Weights of a small transformer language model.
Size: width 256, MLP 1024 SwiGLU.
Architecture: RMSNorm before each block, rotary positions.
Training: a variant of Adam for these matrices, 397M tokens, 6060 steps.
Each number is 128 + 24 x the weight over its row's rms, rounded and kept within 0 to 255. Layers, rows and columns count from 0. Numbers have three digits each. The size before them is the row's rms in percent of the matrix's.

# up: layer 2 MLP up, 1024x256, rms 0.0535, rows 855-872, columns 0-255
# down: layer 2 MLP down (transposed), 1024x256, rms 0.0463, rows 855-872, columns 0-255
# gate: layer 2 MLP gate, 1024x256, rms 0.0547, rows 856-873, columns 0-255
up855 096:138124156133111101105125121138121105107098116152171144117172156054131117104134125130117117106060102083136142096077113110124147164087155118084135105147110106166111127145137140145123167132171126102148127124121129173153176174106137135128168109115119106176161120134147150103104107136132109128093135143121106106102118142100096114136126098110127121134144121150112131153114125152130146094106169161108153102119120133121081160100096130149104125103146109154139114167152136148122094135101131162116159176125104102130181110143124098169113116115138132123099164114148066137129158143128125114107114120145122144132116150107130161103151188116137098133148138152122144139161176147100141155148156134096115101190135161100186139167147117156133116140147132116126119136135116152192125115130124
down855 095:118143151120105176136106150095103145154123151135102115125129136105142132106111144155152144101145176156127149138131142117120145121122112140145147137152148167109164113097100168107121123140068129134111125153129123141108170120112134077086129170117111118084116131106147133179141136114150105070126130142146132177106136112162116161135105117152106122142125121158136101118129125141118121133145120141067130176107136131163160107142114149109145098157131104132106127139130150099128152191139131122159145130122120122145167096112146066121114115176124109128133105112017113181114177124116110116110139145116124113136136119080138128121160134152153129113137167163129112086100107158100188147122092141121121161155152133139118139115144073096106143130137108104159132159105148108148138152148153
gate856 102:119118109088143145143080112145145143145113128110076148144092099117150111147146163150154103127147097122154150159140183175094129181100129096119174142167109130129113140112168149105133145082112117129121114157102117099136141099103115111170129158098117130137140122120138120169086146141157187138131137124087112096115113148137086065150094102114134133153108116146141092142108124134076168134120150130141092148142162157149114117161140145123125104147146170122114136157113105129121130166106117069134120124156144132094115134119106107091113155120131149148112170102120117105133130132168138130140147132131133144146115173158130150141155111109103120146140163139133112145137149119137173147135134088156084124110055207158116117107109145140145099129152131138110148121091118145092099121124098
up856 102:145108124124083112179113085112103152151139094075134121144122146162124156144099127162101147083143162159142182085133115090115136102092153102131126111127089162138133108126134146121128129069151091134173107119156086156137151073128127119120148131142105112133170089128141120169132137130105147134102197153127159120102126124120143122134130124111075126154149089125150166133096134131129142142114136094115067148189116160183157122157118140173078110131119129098140116131108141164131130138117168132155145122164140149149114097137120129145115134099119132130094125148156126128114156133169174133102098149116128127132086157174121142147090117133126084091136169127086097150111101104129105169125166176111110100118108134141146140118111123136118112147119143127120123145122133137143111133126149
down856 102:130120134120136109163075108135140129143115131066093110094123157164142164119123141165145156110145122162172138136135124105170115148096132147123151091178112128105133121102120113101125124117165107151103158141151109147125115145072133143125168138112156112126143143133133098176128122148170115097118122142110102116144095152144158130150168099155158136142151137126146108141090151148096151135100139134141122110152108152138150122139109118095082076137165126143123108111151133136125122158136108091138116123117149135203125137155128159171121156063157126150155109128053136130089137113140143111146148124124128139112098126174132114084143141135155080126081163154115135105139148099148193145126161121123176115133132160182138150098123151157120109115165134141105107142176134137140139134112145
gate857 100:130141109126118108112145169117107133161119095109123130101155123133126114124099139080091089098137127116127159094093128160159076139132096134152138159140136144112110161129128101122083116213162114131141155123105155104118158102084154131121096121096182088150118143112110103131139116136122111146165121130141136130111120122107075146115125141116178083089125138145154168137135117162146145139123132150166166145129077081159164086115129112129130140145082067144152113141126147129152115111129071088105130117160152155101123125147141132103146130111160128122151127136153140087144126103179166125172140098106100149120129148119129126113122140118135177100106160164115117135140151178098087123114153149103105103117107174137120094147107127151147115124149118105155099128098143146112128132091113
up857 100:100109134102108169125121136152170118070089142148141140097148140122157142104158124080117162126092133129137139138181115131111125146109156150111115113198102101110120116136139132136120125147150121167138129128175176110153112153175113127109167131151145174080157146161118111149166140161127073105148123119096151165113109137149114082115071128109119141161153110095144136098117115136134114120152160129106162159111121159104121110106139083104156157137158146098144143140082119110140125174153116138110090103156067082112121127124187136135110144143121145113123093117136113122150155135097126166103127110127099105145145111115085159127077102124135108156127097132128109130151124084084109118170140127117133109150114117134130147131137129120157154133098115109120146131114152095134122181150150
down857 100:164076127138122149117137166176149131138120093126165125147095116111086098116144095135133146154120143133115096151159131151111109122153086112144099112105119155144125113176132136113141136103126112102121125107152130129130117159155147132140134145138101144101101136143121142098114078133194134125045150113128125157115137145164120148108157100168068144171139131130141117105148191138130120127121129131134098161135145150089101166099132104111124127090114136116155157103087146131104127119144137166131114126096095150124189111160134128162130150142117142084094155131118153174116139122104094076104135173111090078123143085102159154106111159110137148142113145147118147103121149142129140088102164144105131110131190122138138139133121108099157109111116119160108133146116159137112087142098102
gate858 101:111108157082126144146164130107095146131112125169156097093136091108145120150145091138145127158114171112108084139121150123103123138120135127129096122082122128102099107100154159102105162114147145157104109134145135156125097115147072165102155152179127101118110083119112142139081131113118129148147146089120138127094127142151117163112117115127111135122132142151141189127133149087103130104167160133159118129156112141129092135117142124164090144167130131113133105149082151096130150113115150074132149101122151155169121156134107132127076120140126131105101133103088135123149108174174107112139146079151085125132110096110132098140148132135048120131112136143132148110163102100147146130152107114071146124174146169148157149120121153143131133124114137125146093111147146101110082090155135
up858 102:104148140125159119116132173098124100121149138107134109113094132147131141139113162174131110135105127075140151138138131111094139138127132141099083130139113151085136137093126130173152060138123111166143166111126130150145152126143139140081144111114124108136136148115123146090157179134148061118159129152118115105147150124106139109141136140088117165082125131125096148139111105126086134064102132096092095068144118135082127117118147145116140130162130132130118120107132139097111142156110089133114155119162117092076093069124119153158126120129149144169091106174125104155166128130128127143123155132090159127092152110144122112085148156143112097116132079119095101123103137111156135122109162166131188154093095111132129108095091147107094109121127122129121104114108144111080112122127115
down858 103:085168111113138128116131134108124148124093141145103101141126136173141108108121119175150115125137113114169153134152095116074119127126148153111091080103108134111167142122118123134135101128100179147120178137105118177138127138140140107103143098117101131161108099116138153100110153148105098137128101106089163108141131109088108092131145136111125170143113146133103123173117155151116143089140129123105162118160130154093140143116087126110126122153142100090109069117142157139073136098117125122100164146171125172129069132127124106154119167133127116135146154151115096160180145132150127111153134099116111138122184115176155106100143154181137113129160095118166124112131122099132162152144128182136146149143108135121149142068126145132155121141121152104112151115092164126108094091112097
gate859 099:116137149140161172136132116111106108141127127121168155140124177149116107122103122121132140124174129168126165133115130125164116131124103138155154150082110112112097125146115166113176184123141050112129109143150090140140126170134146150131123113113138146153133170170111109112102149122129143130170176140128132117088102152123119149131132154116140134113111081098113112107109146145113131121124098093160169173131120157135134155144149132158129119131159144173133095087109110135119125148138170109126113146143111123141144117118186135081172178073118138124089156132148058158137151170160137146141108164116138138158134132147140152117157085121092118097132110122125149151114153142139121168131108129121167114099137126104158150110135125096154170199117121154124115132115157127131128089152090
up859 101:098145144155187120119092149101094117164129105126131108136129186100071183140135101076174146137148126134145129183108128118138102116106126100130155130132139098147166115114147141116123133122163129180115108131143100111154112116147140119140108161118144111144137135113149101159108105130126115113100103107113127110166114137124117130149141125131111106191097161149155135136107145153136151132132075104134116104160150112103144146165166063123134149172139097118130088125119135149098146139147159133115192119113153097098124126153137158121098153122079141134149166105115112153114114174129087140133105131140110142143138119103138137154087082135097127119150131136156170147117141115095096094149122150093103099119139147154139116173143138102094158149101097122117120100146098184134178113125139
down859 104:142185124117112143089113094136145060124102165165088119122148126127120139129106162203132128117158150153126167122131097123105160126061102121103133141134151132137101127102144110134150136099135123151122128144103136111130091108159101107126131146109132133105128112134102140146089153159109096063140133142109104166146126104082106155116148145096109153123118082162132108088126127167096137139130148101115087127136150109151160127120111157093135153141131137141095095139124113144092129093120072154145141113099113108116138066145123103111114116130158115098131129145163128101180113129102131092112102134119157100137131124122105123144109093125115128155135125076133186187177101139110160105154115108121152106121101136120170154146095112137131122119130131148099093135124077093120144118104121
gate860 095:126143172140184159122109185128180130137115130177120156119169118132146144170123153122159138143150100049103137105151137129120123133180076128118118137160131122093105136156120142114150123142169155135097109113127129162145144145137132078129112146097116136099118126122174173127134090117071124148097076127112145077103112134147098156097155108149155146145118107134142125142180142139111117102118145154116107140117120078129120146119184145110083158124106146181076107153142124093111159112151161093141131139146133093103119153093123161169099148103109142115108119059132120115135117151138126135145126125131105181126128156141130087136125120143118122132113172153147104100155145121086114117138123149134126118150137144113123127109155150123137102127135171106106126147155121139105155135098116
up860 100:150149155092135094122157119135143139162140070161142114100119150154149127133129087090096132121148133137144134159133113133132108138095076145153159143123179148110161146148163117072134119100146127090100140129154129101124095131119138084097131151120135145147150149159179139132152147152119119077093105145135105105133151131151146111111150140154131119136122129114098114120105149131166120093112140130132166096109120093079114113094156126162136154119136124136150109148119171117104129165152157099158121125155161150126088112129104139114178095128113161111109131061116122155147159119149105155142121164131109185144103113160174146089127131134162156117092090132113150108154091101157128112113135112158147130119126096129110147120138139126111096174127132083075119085099104138154100105090104
down860 100:089115119115074092114113075138098098099053110115098100105117121170107123145162124135142122113113125108133135089128134116130136135143143161142134112133134143112178117145147159161126086155131150150052150131124125097123097114105124111161136116120144109143137179119122157151137114117145171134139143132123160155066147136103123156116139111108118157099111136110128088161161108116130104134125148199134132123110124098124132103124150138140140177156118134129112083058111093179123157132114086115144140085137176111112154165129148112128149173108137108102168114115106087123123162107105118140128125146099124144162131122122156165105105102122094118150120145126142165128155119110144112164149162149152131105135125141098132170149123140185105152116119151137073118121134147105120135134108135
gate861 103:098126135095169091127151116088116147115138158082106137108161105131134138130145163125179132116129155091125172125138134087155156101154121153125109139121094118114144128095121107175133160133131102143136141168122162154138103139140132128113116122106113120131139131116156122118094100143121141145100138156149164092133138141116086113134129111135145103165103126142143139132148173133116171126140161159109132125136195081143141093179134118109115104121090158127119190126104124125113102101133144095171137121166136121140093093149107093119136059125153105151119155170159095065118123123111144116136131101111185140145152138125123111128108125125127154137140123145065149110076128192157135141122123113090114083114141120127146120103083149149146143095073143137142107124137133142145111150121178
up861 103:079142137143150201158070145120120129105128114123151128131114077124092143116146127117169120101138160138072146137125145109146113080067191151100091163134087143131134175141109148139115100142118134140166132131105136097149110127095133151162152112144097164110135110118100132137130147110126117099088146152140131111157146122153175135120111087084119125170160123164127142124114088159128081156135092128121164120137126121175120157130108160105151090084160097120127126127142119110121107108136181117124105125147077139144099128110116142154144149100106102137111107121161104106151124133151112125126125115112121117106131158120178136132144144109121098078148120105141151096113112165172135149124126157106128133115141134123079146153109129123140107131142125138149149146132039136131124102127148
down861 102:124128078116129147128105129126144116132093095118129129141141131127124100088117131123139159114144115149129155153107146137120149152129126137112088163151150142153091147120141063171161120117134114131169123154135102171076122148127117120130116090141097130126122139177175140140123157150166147148109089123138142096146089134116139144117122096136107136151127132126099137128121139124133137109112123148114162147136129109096119135135121127139122182153149116133161121185123145137147130120127128123128111157115106070127195148111111159171118096091117116146096161140135106175132112075145081136107158107120137163098124153144108133150152156138121115150148088111165097102114062109105101116107157111133126182142198122100108157100127148083110078146104129116140200141154121129094167121156113
gate862 109:104093175124137156122116109139099092176115100119081096153138102110111109110109128112118146127152187116192136155120165126106134168154160140108132151081161127099100130141153158117092131160174104108129124120102112159158074122169116199124120135118071139192170084175129152124101107131120132134153146106116147147137156134125095139126098118111100122122118112108126097206131124119144153099150132162143136140132106104129103119133106114166109138082141089134122135083109123090153168116158096101117126138150133156104110112121144129105113122134126180145189163159137108133134126111121174136117105134108123146151159120132147132117108143145103120138173102147119103143145156135121126145128092139113131091135124121128102109149152160109127106133113108144121102116128132106155123103153103
up862 104:148126142108136095102134107134145133116092153145113124149131158122123126147117120137143126098160128150120181104133081123135137160164110143128139135136147137135125101155134135137137121094159091134116112150136088100141127126101091096127137156158130108117093115137145125157116095136124095141144101148152151145166125128119077207119149161140135167149094121168139126128164154105154112144188153071086155106153160119130123117129120126098151166155106122158165118139138121131072167116127106162135066132134137159119119123113142135103149105111104131171148121195103106177111101162097139134130122129090123152098114092140119087161120101128169143113128080119138134110123140131111155102177146170147131128127153157138138091147097091111165157093165129158112143172152133101143135140095140
down862 104:144106127142136087163157079087141134181164181138121155125144143089151096074139141137147116127120137107104116157111137139195164122157126175141106122124115117130171185156099137117110126128114148106140115126131140175162114131118135158125144158137165167130178160104173140146138124144142121145132128115115125111108107124132091147132140087119147132113129081123126149097106131172150138097136150116140141103090146127125152124121106123136133162156119131120142163128135136127122100133130129156138105129112175124140108145124146104142093137131122157088108148074163091166151072152123132125110118136144078171085142080124116119144126108107167145132127104090110118143126160172122078144172152149131116115150103153149141145113108141090154100138108091147136111187166101126157115139089137
gate863 100:105167082155094105126079159112146155109190134131129149160118075135123166148118079117129108128140122128099149143135128140170128088142137166109092113068117163135133158105159102140115122139122097155147098123147120110139139163120098113108162118138126137130130101144146152146134146138158133071134125110093147137123125105105136159170145131173156114112115072120147155142143124091138147145094170151117157135093143145126101132140135118126137160097140164172144128156124130142085162138169170122111132137134157121134116117139123129107166118121157102116145124149160141150136157119148131187104144073115071134133100128142149113148100128074122126112149122139125104113182112097129131103146105134129092135164144119068126174168120137109104137121071136088147139119139135091125130125109093
up863 099:168165128131129112139147136099130156168113111166121137113122094063157148123137159114139178145129127134102119109098135080106127137123131153139109166097163124103108136112181128121183120164158090101108128117140107149121126163141120099121167143151131125126128100115151141126143137081136149134134165130114081117155157131119128132152156110129140094102119122134151130113103096142146126125149126108162100117078089089154085151150145117159178117131152136102111136135148126075092172161173103121147095131115131107148127145142154156120146136094136119181099164111129123091135163104097121120115114159122105117157150151132145163062108104127092105137138098154139097122120145108093139091140173149101124166132143144129090092119164146123138145129134122095123079085123149134078116163121128
down863 103:145158141147113094146137116112163093165121153151086124127116163121119135144153119146108164098130146111137140104121124142111150142115190200125114131093192113118105126148132146128129097151126096166095125142096141101116128104102144118126144109087177134136108108091072149122150096120149095067129110091117138128149130100133091174129118111074148139137089116093126149184155126117116116146143160125110136130128138160087155118136162096116128144134142090118106112182148097136135121107158099104150122107111175095156139102134123132121070132111099112132108126184051151091137151110143150120130100133110114097168134126113143152111129106122100151124105129123136126107138138112077146137131148128105110089135122174096152135150143124109093150113091125133143146105134137122134115162121154
gate864 108:136140150123128148105109121091123129107135131118121160130099095123193085127131130101088127152167140164156146194135146140134128138131088102116131163148127163118118137118138115108136135121136145138103174098132115134104138067144165117123145141119076066141103138104137094150125124121132126164093108147129138164116120177068099130136124123142127109127120166159133117107132100154141155134159152153112090124114176119164149123126146157145118143132179109087111118153123137107123150148116145174141108167110092136143181073114148124105153094146095104120128139122094139131128132132129114098155099183107145180173090115141124146140146146147107129156069151082151128117126108123116142146140125136127116153105135147137130135108114097126124119161110131123105120131161092087097130137073191
up864 100:125140107136154110161094105159085121096115121138132128077134178141163150092148117161083132138185134108138129141124140099158131111094116127095110137120115145152106132123119161135113137125105118139089119116138155142168141171116125112122145172145104143139146151122104106144134111091120121144132142140132135183101119134150130138146108161143159124101146132137111148147167110148134082128133121155095157128114112179071150124153132143111084149155148137166129095144125107158100125172135139129100119115101158143148176147139135137132166103092127143097143114189071156094132128118126089151098114132140121115144107167121126136100108131117140126104162120079129129072140118139115157117099146148182157187078150125111132178121135089137149139120110147080106157119127113085175093112116122
down864 097:099141120112107156153115196123161155137138161132119132141115173126100139122122106083155124107097129119116141113108104144113118104163180145154156173129131121132154141131130130138151094182162139142103133154107148135112145107114158136099135094125103160123148147140140165114142095178144158142123128132134114124120127112133099126087144105109118152146125124123111164142128149152127142139145125125129156146133098116136106156138131122098123128124121116155124115103168148132126133137122119131119113118141160117136091122118160111120114128112109155145119136120255118151104133128114167126146121119135123079099151092131104127105145133113139140115127113221118152152142132116154022127097125115104167142151126151126114120150111136144183143122159143132158143161118158137117132145146122
gate865 108:151157158162141128121089108104126131120145144124160152116118118154142159062123122106148135119129143147163174115092128152112112083075129126144102158159106126127189137136115124084084155100088161118136133144115119076131120137102165126067136111151116112102153096124147119094115120136130155132166115137144136089132116104115113141121134154148160136110118112165084138155149129106107135105087196136152119172124141100122109092144139122093147106106121074109107140133159148132134120090099110171131119147107154120153129129106146137149111152145166115063156156103150170156098140107113099111110084142151163151094108108100137152118134135106100131128154100091159158121142144163139111123175131111149094130119160112108118094145109158127103139118140109096169128106160137140117100124123149
up865 105:149127131108165144112095134188133137109108108106165158094106147125114147109149103146139113102141187124089131082107088110135172130140131120117143104133105096094153131136147144123121112106087131092141107146093122115131102123146139082137114106167121149087183110129147147121126126115104132098155180095132110095085171142129139147137166110113110128120158130133093121131088137108151124110098125095111128127148147101101122088157131149124131096092169104125131173118101130139136138090084122159121156122129157095183130172129132141150161126104120125157152080098166141129131139116115101163140143103145132118131181146160139145075139133110090157105134101117154111130132129134171121188094157130145100134167131137104150110170152125149116151149142097146132121154127137155145114072084122
down865 101:129098113079139138133146115123123112095132127148116114116081138137118102132112121131148109129118159134157170117099152155143136114116135120133093127133079145104126181133137129156105121093076120121132164118072136150141139111091143094138121112140104106111134131151204146136176122155128121140099182115116099153107139149157136133143117124139138146171180171155092115172115122109178125157101154133117120098156118108083130095123105130089157128126122151131117119165116126115145161126168115141103153109111121138154136141116130139145168121116132087131084096173224162147155103101142152153133130144098093109106135138121131139130108132115117119120133086119111081131116104136161083130152138118159134110164165100159140134081107135102176129159142106139133125136112093147154136087147134
gate866 094:126138155125155134137142157109155109112157083104148122118130164134129158134131175160152090104121126077087103100129125083110142099129123141117144129106102135108158121126144146103097142124123124154144153129115180127117114107089123105121160159114093134110125094123114110176137127125162143147126148089131078096133152120084163153091120139114084117142123125096144114149164113103143109155158188112137174165118147149105145100129163155166148126099128143099138136113131137131166158110128141120127130141167113127135086096147090119119088143096104126125141134113140149136070184137121145146154135145135176105115149135166071129162124156171110163107149118141104154153135106126169101108111151167127125129131135095134103144137084136149135072170169130126145115074146132114126078113140134
up866 096:111129124138104136133111071146144113135156104132118083131082134146125131111141138107113170119169162112133101122114148116097137140162138118145115113138168138102177140135079138119122096108168137122117095118134136102097128147112129137181134133106107131116118131139120120117123100115166150110130129107110131109124113072107076132143128161138127070180170125076125155112146172119118142114161138105174108127103137148171141113123125109160105203149152181162123122143115141067139102155135125121172136134116133145128105139135157124118117141087151149142187120151100126186132137131119105096111136117129146134126119113138125144092156106097129109125139131084122146149094116086146147096142112120144079146157115141107132103043158098164114108109118128112139143157139133123128131177169115
down866 096:140136161151131101113161136132100105130128136128174125109154133183112118100138112121116133101151133101111162133142089119089103112141088126091109113113160102165103071127153139145101119131128100120122136112138143136152127129084135124100130128149131169144158119157144139100133132128137132169104117117174127167170104155101102121083138109110103089131140142110130120134154140130122084152155124120129110080119141104156120095115162140054108153119085133123128122114129144135133137126133115101149077167097150080124146134109165131126129138156125132103107171113105096130110110074101128080077133118149126140141141140140186137141123122105164140149142134122139147155130125106119182158140133106098131101143103194127141084085131097082113159094147147141123080120094092136098123132129187
gate867 104:141079106120136091096126116138138121131071157103139141108092112132140139123153166134156117148089142149106173161090163151124094073119135112112112096148135120146156119101136138136098069122129088119099120151098116115118121132162149139051125127130133136140162117141152110146096109142092165141111114099131158107123122138138125188110110125118137130145132139151133153168121203100131156127105135118131130128136172143154122096131123162141133107139135123158147098155075146102123130128121115140128159161107125077143137112096141155168134133088173112108105145130112155123156124094120160118117111094138076143128139117078139135138128165103128146115189127144110154083105183117134135184145156162121165127167138123122153129103121123094142107126159134141114117142127130136153101115128067
up867 101:142153155111159130093138134127131105131132089129099150135122080117119182140101131158100089172120128105129138115110103116142123144157132098115142141098090136114091118125123185139152110149112160134131089083113119115179174121125117146145102141141152138090109106115092139105120137129124114138137083164166164120117145145090151142128111146119128144110115132099125108136134108146130079131147149107138152153205117174120137150143172140138099155127129122132139148134148134119143131104128087130125150108169062155112131072107138188113105109165110126136070164111140138098069139103158134154123102070162169145142146116113122095134157096106119116116105164130132145128138141119156151158120133145149127126105128125120162103120110147090165116090187142099153133130101127133105111138107163
down867 102:151129121160136168091169144102138112162125090112121105155115095094159101134104156174106140105142166140090098142152134065107137098154138102132163155133167145155111142078104136106162136167118127107093112155122144112138147114147137125141146145127147112075120108155119157110126114116130114125132110077130138163096116115117141150125113189134100131145126117141130091145106113132133170107152125136131156142150095131149152141115132111130135147113157117146161109092102162173102090105106130142109117131131103128121153150146162125067131099158144130137116174092097130107125133173166140158104102110105147133131111169120148125131105119134086070172123111144154147114115176112114136146120052128144114168110119125152132106095157109139098165115158121139143121181101141090103122144131114
gate868 097:082124115103138100124106139128164147138144091151167100120171102144137130142116086109123135128125164120131119141103127141117101083105127123041100127099132110125125095111161129111121131106171152097132149117108127146085113147121165121154109094166130131121118133140131104138105145122135114126178170119183107105156118107122117138105217137122158075143197095106150119138118158136144131156176111198137108141135120070125125110158118130127149111122104128145124145158164110123130080123122137131123130118101090162140179122122156165142110119162145113115110149115139124072076140133144119111109088113157118148148126134168128114161092095119141119120164151100102122121096107131168105123127138146120131124145125097152146149095097138099126088130138114126133112132108123133167140159127120
up868 097:122131151121118142114112139104117121108147152143099169110102081159148106144153154138130096154117152149156118124110143177125105149149180143114108142123132129163116092127126083100141129109082109122103135105144072124179141134113133141103127142133093151103047145137114166101102138087111094096134158170137112131165086155118125121127143121072119155057136122131170079121117117131180096141130143093101141151109148084151124129117116126119133149124104124124129161120145121118133162104134168137076109108101126143136152117106162129130161125117162154097107096121129166114121079154115116131124097124154074127152096148097125110150134133170150064131152137140123100155120166154113126114112135116116128111079134125154142115133135134101132089148111110088155159147108149131135103149104133
down868 097:063093135080142166147100128089133106091108108137110169129106119088167166112131143143119127094143074128139095149149132162123137112094110131121140102068129152084119116134128123112123134128147111170117066131149125100131112100136112169106148124096107091175124070148149114131113112155133090097141118155129114125100182125115095144151139144127109160135135130107120096118122106085125130120126123099153127152135152104108130107129157122155104103137125102102096123128148145179133113120153166133084155129109133133112101114133119105134101119145120184141108160159140147118138145109139119144129120139109075138149117096120171115127130135153149113102143143160092151108163120100149115120150140145116169112154103198080165154132120125135132117173089131120107138125142191136107113096151095
gate869 094:097151131150132118152153120159129130089124112150141107123141127137140132140133131112117101077136150122115111115113148131135147138130105129147156150162134120117113083131143168134151168128121156179116147089172129157116095147120074123100125095148132127135093147132174081121123102119171201157159120117103147137107177157120121105148131154150085128131113148149079114133118127139177180101112149141084177105146161173115125117137111131133119146123129110100126137152147132122124161105158116114103145155119145128163109109120137113112115145139107115152111183141089145097121127149149106108068148116109098171119122135122131140144151129077127161164167160112139140163106102152137159110193124140116111151159151118138151133117169129107182161141137114136136117082140180110161103108143092
up869 094:132098149114116140116111118145136151152101128143199121118146183092123124168148097133110110135138105122108140106162127142101125142165117137142110129146164122134105158126114123125123079108073130144163085150109122095111148103177136144115138127122119111089084131059141156126171108111125120120142124103126109149124140151143106117126127185169116144115126131120118145112151151089136124202146158125140108116098142083127119132111161102137134132150170125083108100141113116131133127143141156169159130154158108123139150116077112107163142077142110131098147128121118138104103163086103167138115160087136108121144112116155116138074141145109087126143090118109137173114124145129143143136087147115126171188116162098120135119145133143151113107179145129140149125142092154173099132076133114
down869 097:105142171129147147126111122084126176117094096127145136091146146116060163122101141115130150128159081099116115075140153124085107188178127082145156106116113121142106125164122164129132136122119167112156090118130153084137148116129126112099100136119118122113128129083149131154163094151144149174135103122130096092175145171160100126094119108132130114103164116146126113172157115147115133150157116112166120094114096143108115147147153132117156105121155154125149151132104119168137122152135140162140138116112179097159103087112138163097179127082136133124136097121178124104146127109123168171151149115103122121106146171149140135122120127145130137164135103121121122113118137138129104079118098105153149105171140115121133115100134112104094126162105128103125095085126157140170132099136127
gate870 093:086148117137142113140124098153111103167120092116157138129122123166117126131127114148125094110161192144161135124077111109108146089136097112142126142146135117126135134149153174125166166139122104148140139138146175086138143154159160141117090105099143098129096149167162104140151126097122152123102104187164130085082149124126183109121134161140140107125181093124155099165074144142114140110077100096163172122132119140107135117132155161082175116109151159102100104129134140142114116151131151128119149127114131110130117163129144119098126141130100106157095143121126132135138109148164143172089138115163192123120084113166083106128126106104127142139150179136146158157132105143155128131122109159112111126140110147114134149173168139117114159130105152108127127149089123127102152111112139
up870 094:139131172146116137137119120120136098085106126134123126129160124132118123143162115159111128109124083110121094158093156028084153125090112122128151121115124152098111125143116117147129088112162121141126123128099121123118120133108159151152119133124146155111105120159136110079117147125118147141089136146128100166140132105114151191080152120120130135079138111144149132130096142111109167133133118112166116161182114159115103065139188142106128129133080091111116139118139136151119127130100118138116131103117137108110087119165108118135125100155149148182130135103158148102140100127143069140163124141139130120119140145094105124119133115094139138127089127126143141119119103121135114140133181136119161155140123113132112126087136184182159113114149131081097119159086191129170111075118141
down870 094:127129098101125127140122095165088148108106095098154126143102126112147155130147164110194140115104113114123108121151156128127135136152114120152121123143106140164143116102080153120108115139145137120088124113111096157176111107142130110122129120158105159092124090069101115150103124128098141118139138150104094131123133115133143143126147152148124132112102144109156105130092107110130148148182167157145129161105130107127145078142110128137134168143130091154153150090094095120145126107167113129131117146144111128141123168186120137138139136106173148103161095138127097105130131178125169129161070123160113137118174144143136136146127106111134109136147102115096153118141094170128151150164169091142111201130193076130176111127127147108149117130082137125107092116133177138144164133120104
gate871 098:081136162148119130135096118175185134132129123158144111098170126132131125109143158120109141142148134051111122140143108133110103099143180096136139105120137138103104114092112157177113126089138123136145160118100073128134136153113139117112066117140107115143115115101155118105102134103148155164117165108135157138123119151108070146101152080090122092095081139164100132166160118147073134078102137116115136149120117140147118096135158128140130121117124144130116111132129143114123138165124152118137145126184124119112176163110140157143159183128150125176147093087155140165128150116128134099111157151116097146107145165120129141127142133102133101124108098174153076114122160120143108145125147132151118082116131086133109133149137164133127128153122137109119142135135089090091136113107090
up871 099:094181141090086186097137116141154122140093115107126157126131146093167090140148126130151156123120138125161107145087151129122131117168106062105138147102133133134125144098071108131130146142165122123141142110138101139136131142164153115110113114157095149128151146160159150130167183108146152116137158110126127095167150124135107121141151128151130142130115125135097126117153113101090095082124110164140123113148118130148104140095143100182149129138099099114122169167126151089129089133113148130100133107122108149094079151100126133167113125132130129109138140149130137107129147150148150097108129162176119112158110116119086136119119129148157141126097119118109183142129142158104173168112124113134142118139115116159035122128151111121080137180150132128107123095118120153084114147082099
down871 099:140130148147104150129102133166131150095104124113133092123128095137138104125124158125178149096133120134096083129165139098137155119115183083115129089077140105104137127140167116107114098133100147162107118145135139149179109149145140152126126075110118119128163137145177175141123155096141155124104105173115157143127162087141157102108174113110117121085105114099128125147150093076103111128137119136119119126094117127110114153103173129116116130137148207116139132209131138158095163151167162118097132140172163104120164109161125113119142109118132122125148123130106107123118113148087131127130104098151089113100120138129119082121155162145136136146139127138103135141122132142135157093123134145124122104125161107118119131116153122139109176187127166125156161151099112124083132160134098
gate872 101:140122147147090137129111151141108158130117151138162119123125157164099138129133096101116148146066126100126152110101105117135134151113112096089055151129151170116150172095148152132118146124163143122144166118117165158161162147130100114147096123151115075151131095091105102184138071158129132093095149091102139132129142148162084127135128113097118126157107125109076130096113132137108163135068120163102169127115107139079085149114151098106134154161089138143144121097078126145133122141122108169100147097170127138132115141117133148131111165084109108136091121127145130160114141094158199144142122115133140112128136116143131142122125151109147130141137125151117091115152136110146097140107135133120095129094105147117071118111149126133111153124147133129163166135153119169115131120107104
up872 100:124120128138151107164097168125142162075088142121084134123150119124091152164136128091094121145126086156122156174065111117104151135098126102164106134137131116132140120112182065121139129118123134119127102136156143130129158092125154104120109138126154156090111134133101140163123100142126107154157166148157130130142176118098168153120138159141167175096107142151117108155148091106118111128113091143134135124141115128114141087100096155124130117129139133141128117088089132166106109135082123161126149119160140127138138164078156119117129111089094143161127100122156149163130074142078131125104124149105077154103131155145153128140165120183112151146166087141157140120101125131137101115152149169129106125124083143145098152143153100114128144122153127077171123154139108142120118132147148
down872 102:124106149162132150126119138070128118105126135137122150089116139112114089096088131177089135162155145125134144155167140155141134139104102131149160067084131113115097111115153088134130103170130137147123120113147106127116149097083119146111139124148109147087168116153143115111088118149101122112096155128153148083090115111147131112160113163097128150121170092096086120129145077088134135115096149101126136109089119142134129125140177091103127129096120149135173104139132142110154154127095149140131113132075136141154146185107138138121142131129118110129130168118222080152126103093107159138139092113165134132126177175122133126133120114124100134139126115113128142119154125145103100127134076123125129135094107095146092124062126143137114110144122165136119119135145124121100164138148114
gate873 098:131110113102141108144089109148132126140135107161105145162159118096144143110096134170121147111137106115167112157101129119109145103118129129133137133131119121148142111143131129116136149150125101104145129142124123116111177133155108153102123102130161111108101124140155152138121101121115161122141125084131132125143130147124143195136156138155143184099135143156132134100167087093106128093139120133167161112109121099121124119143187088142160098125078136104142120114112095130127137089156107051095166177074132109139092145163109086139117142187168125136160124103139136092150106150128166100117123136100103131132144136120094161080181113119112101144131099162101149185121137121153088152150096108137186153187096146093108112132108134148139127162123146142119113116139125117128119128098102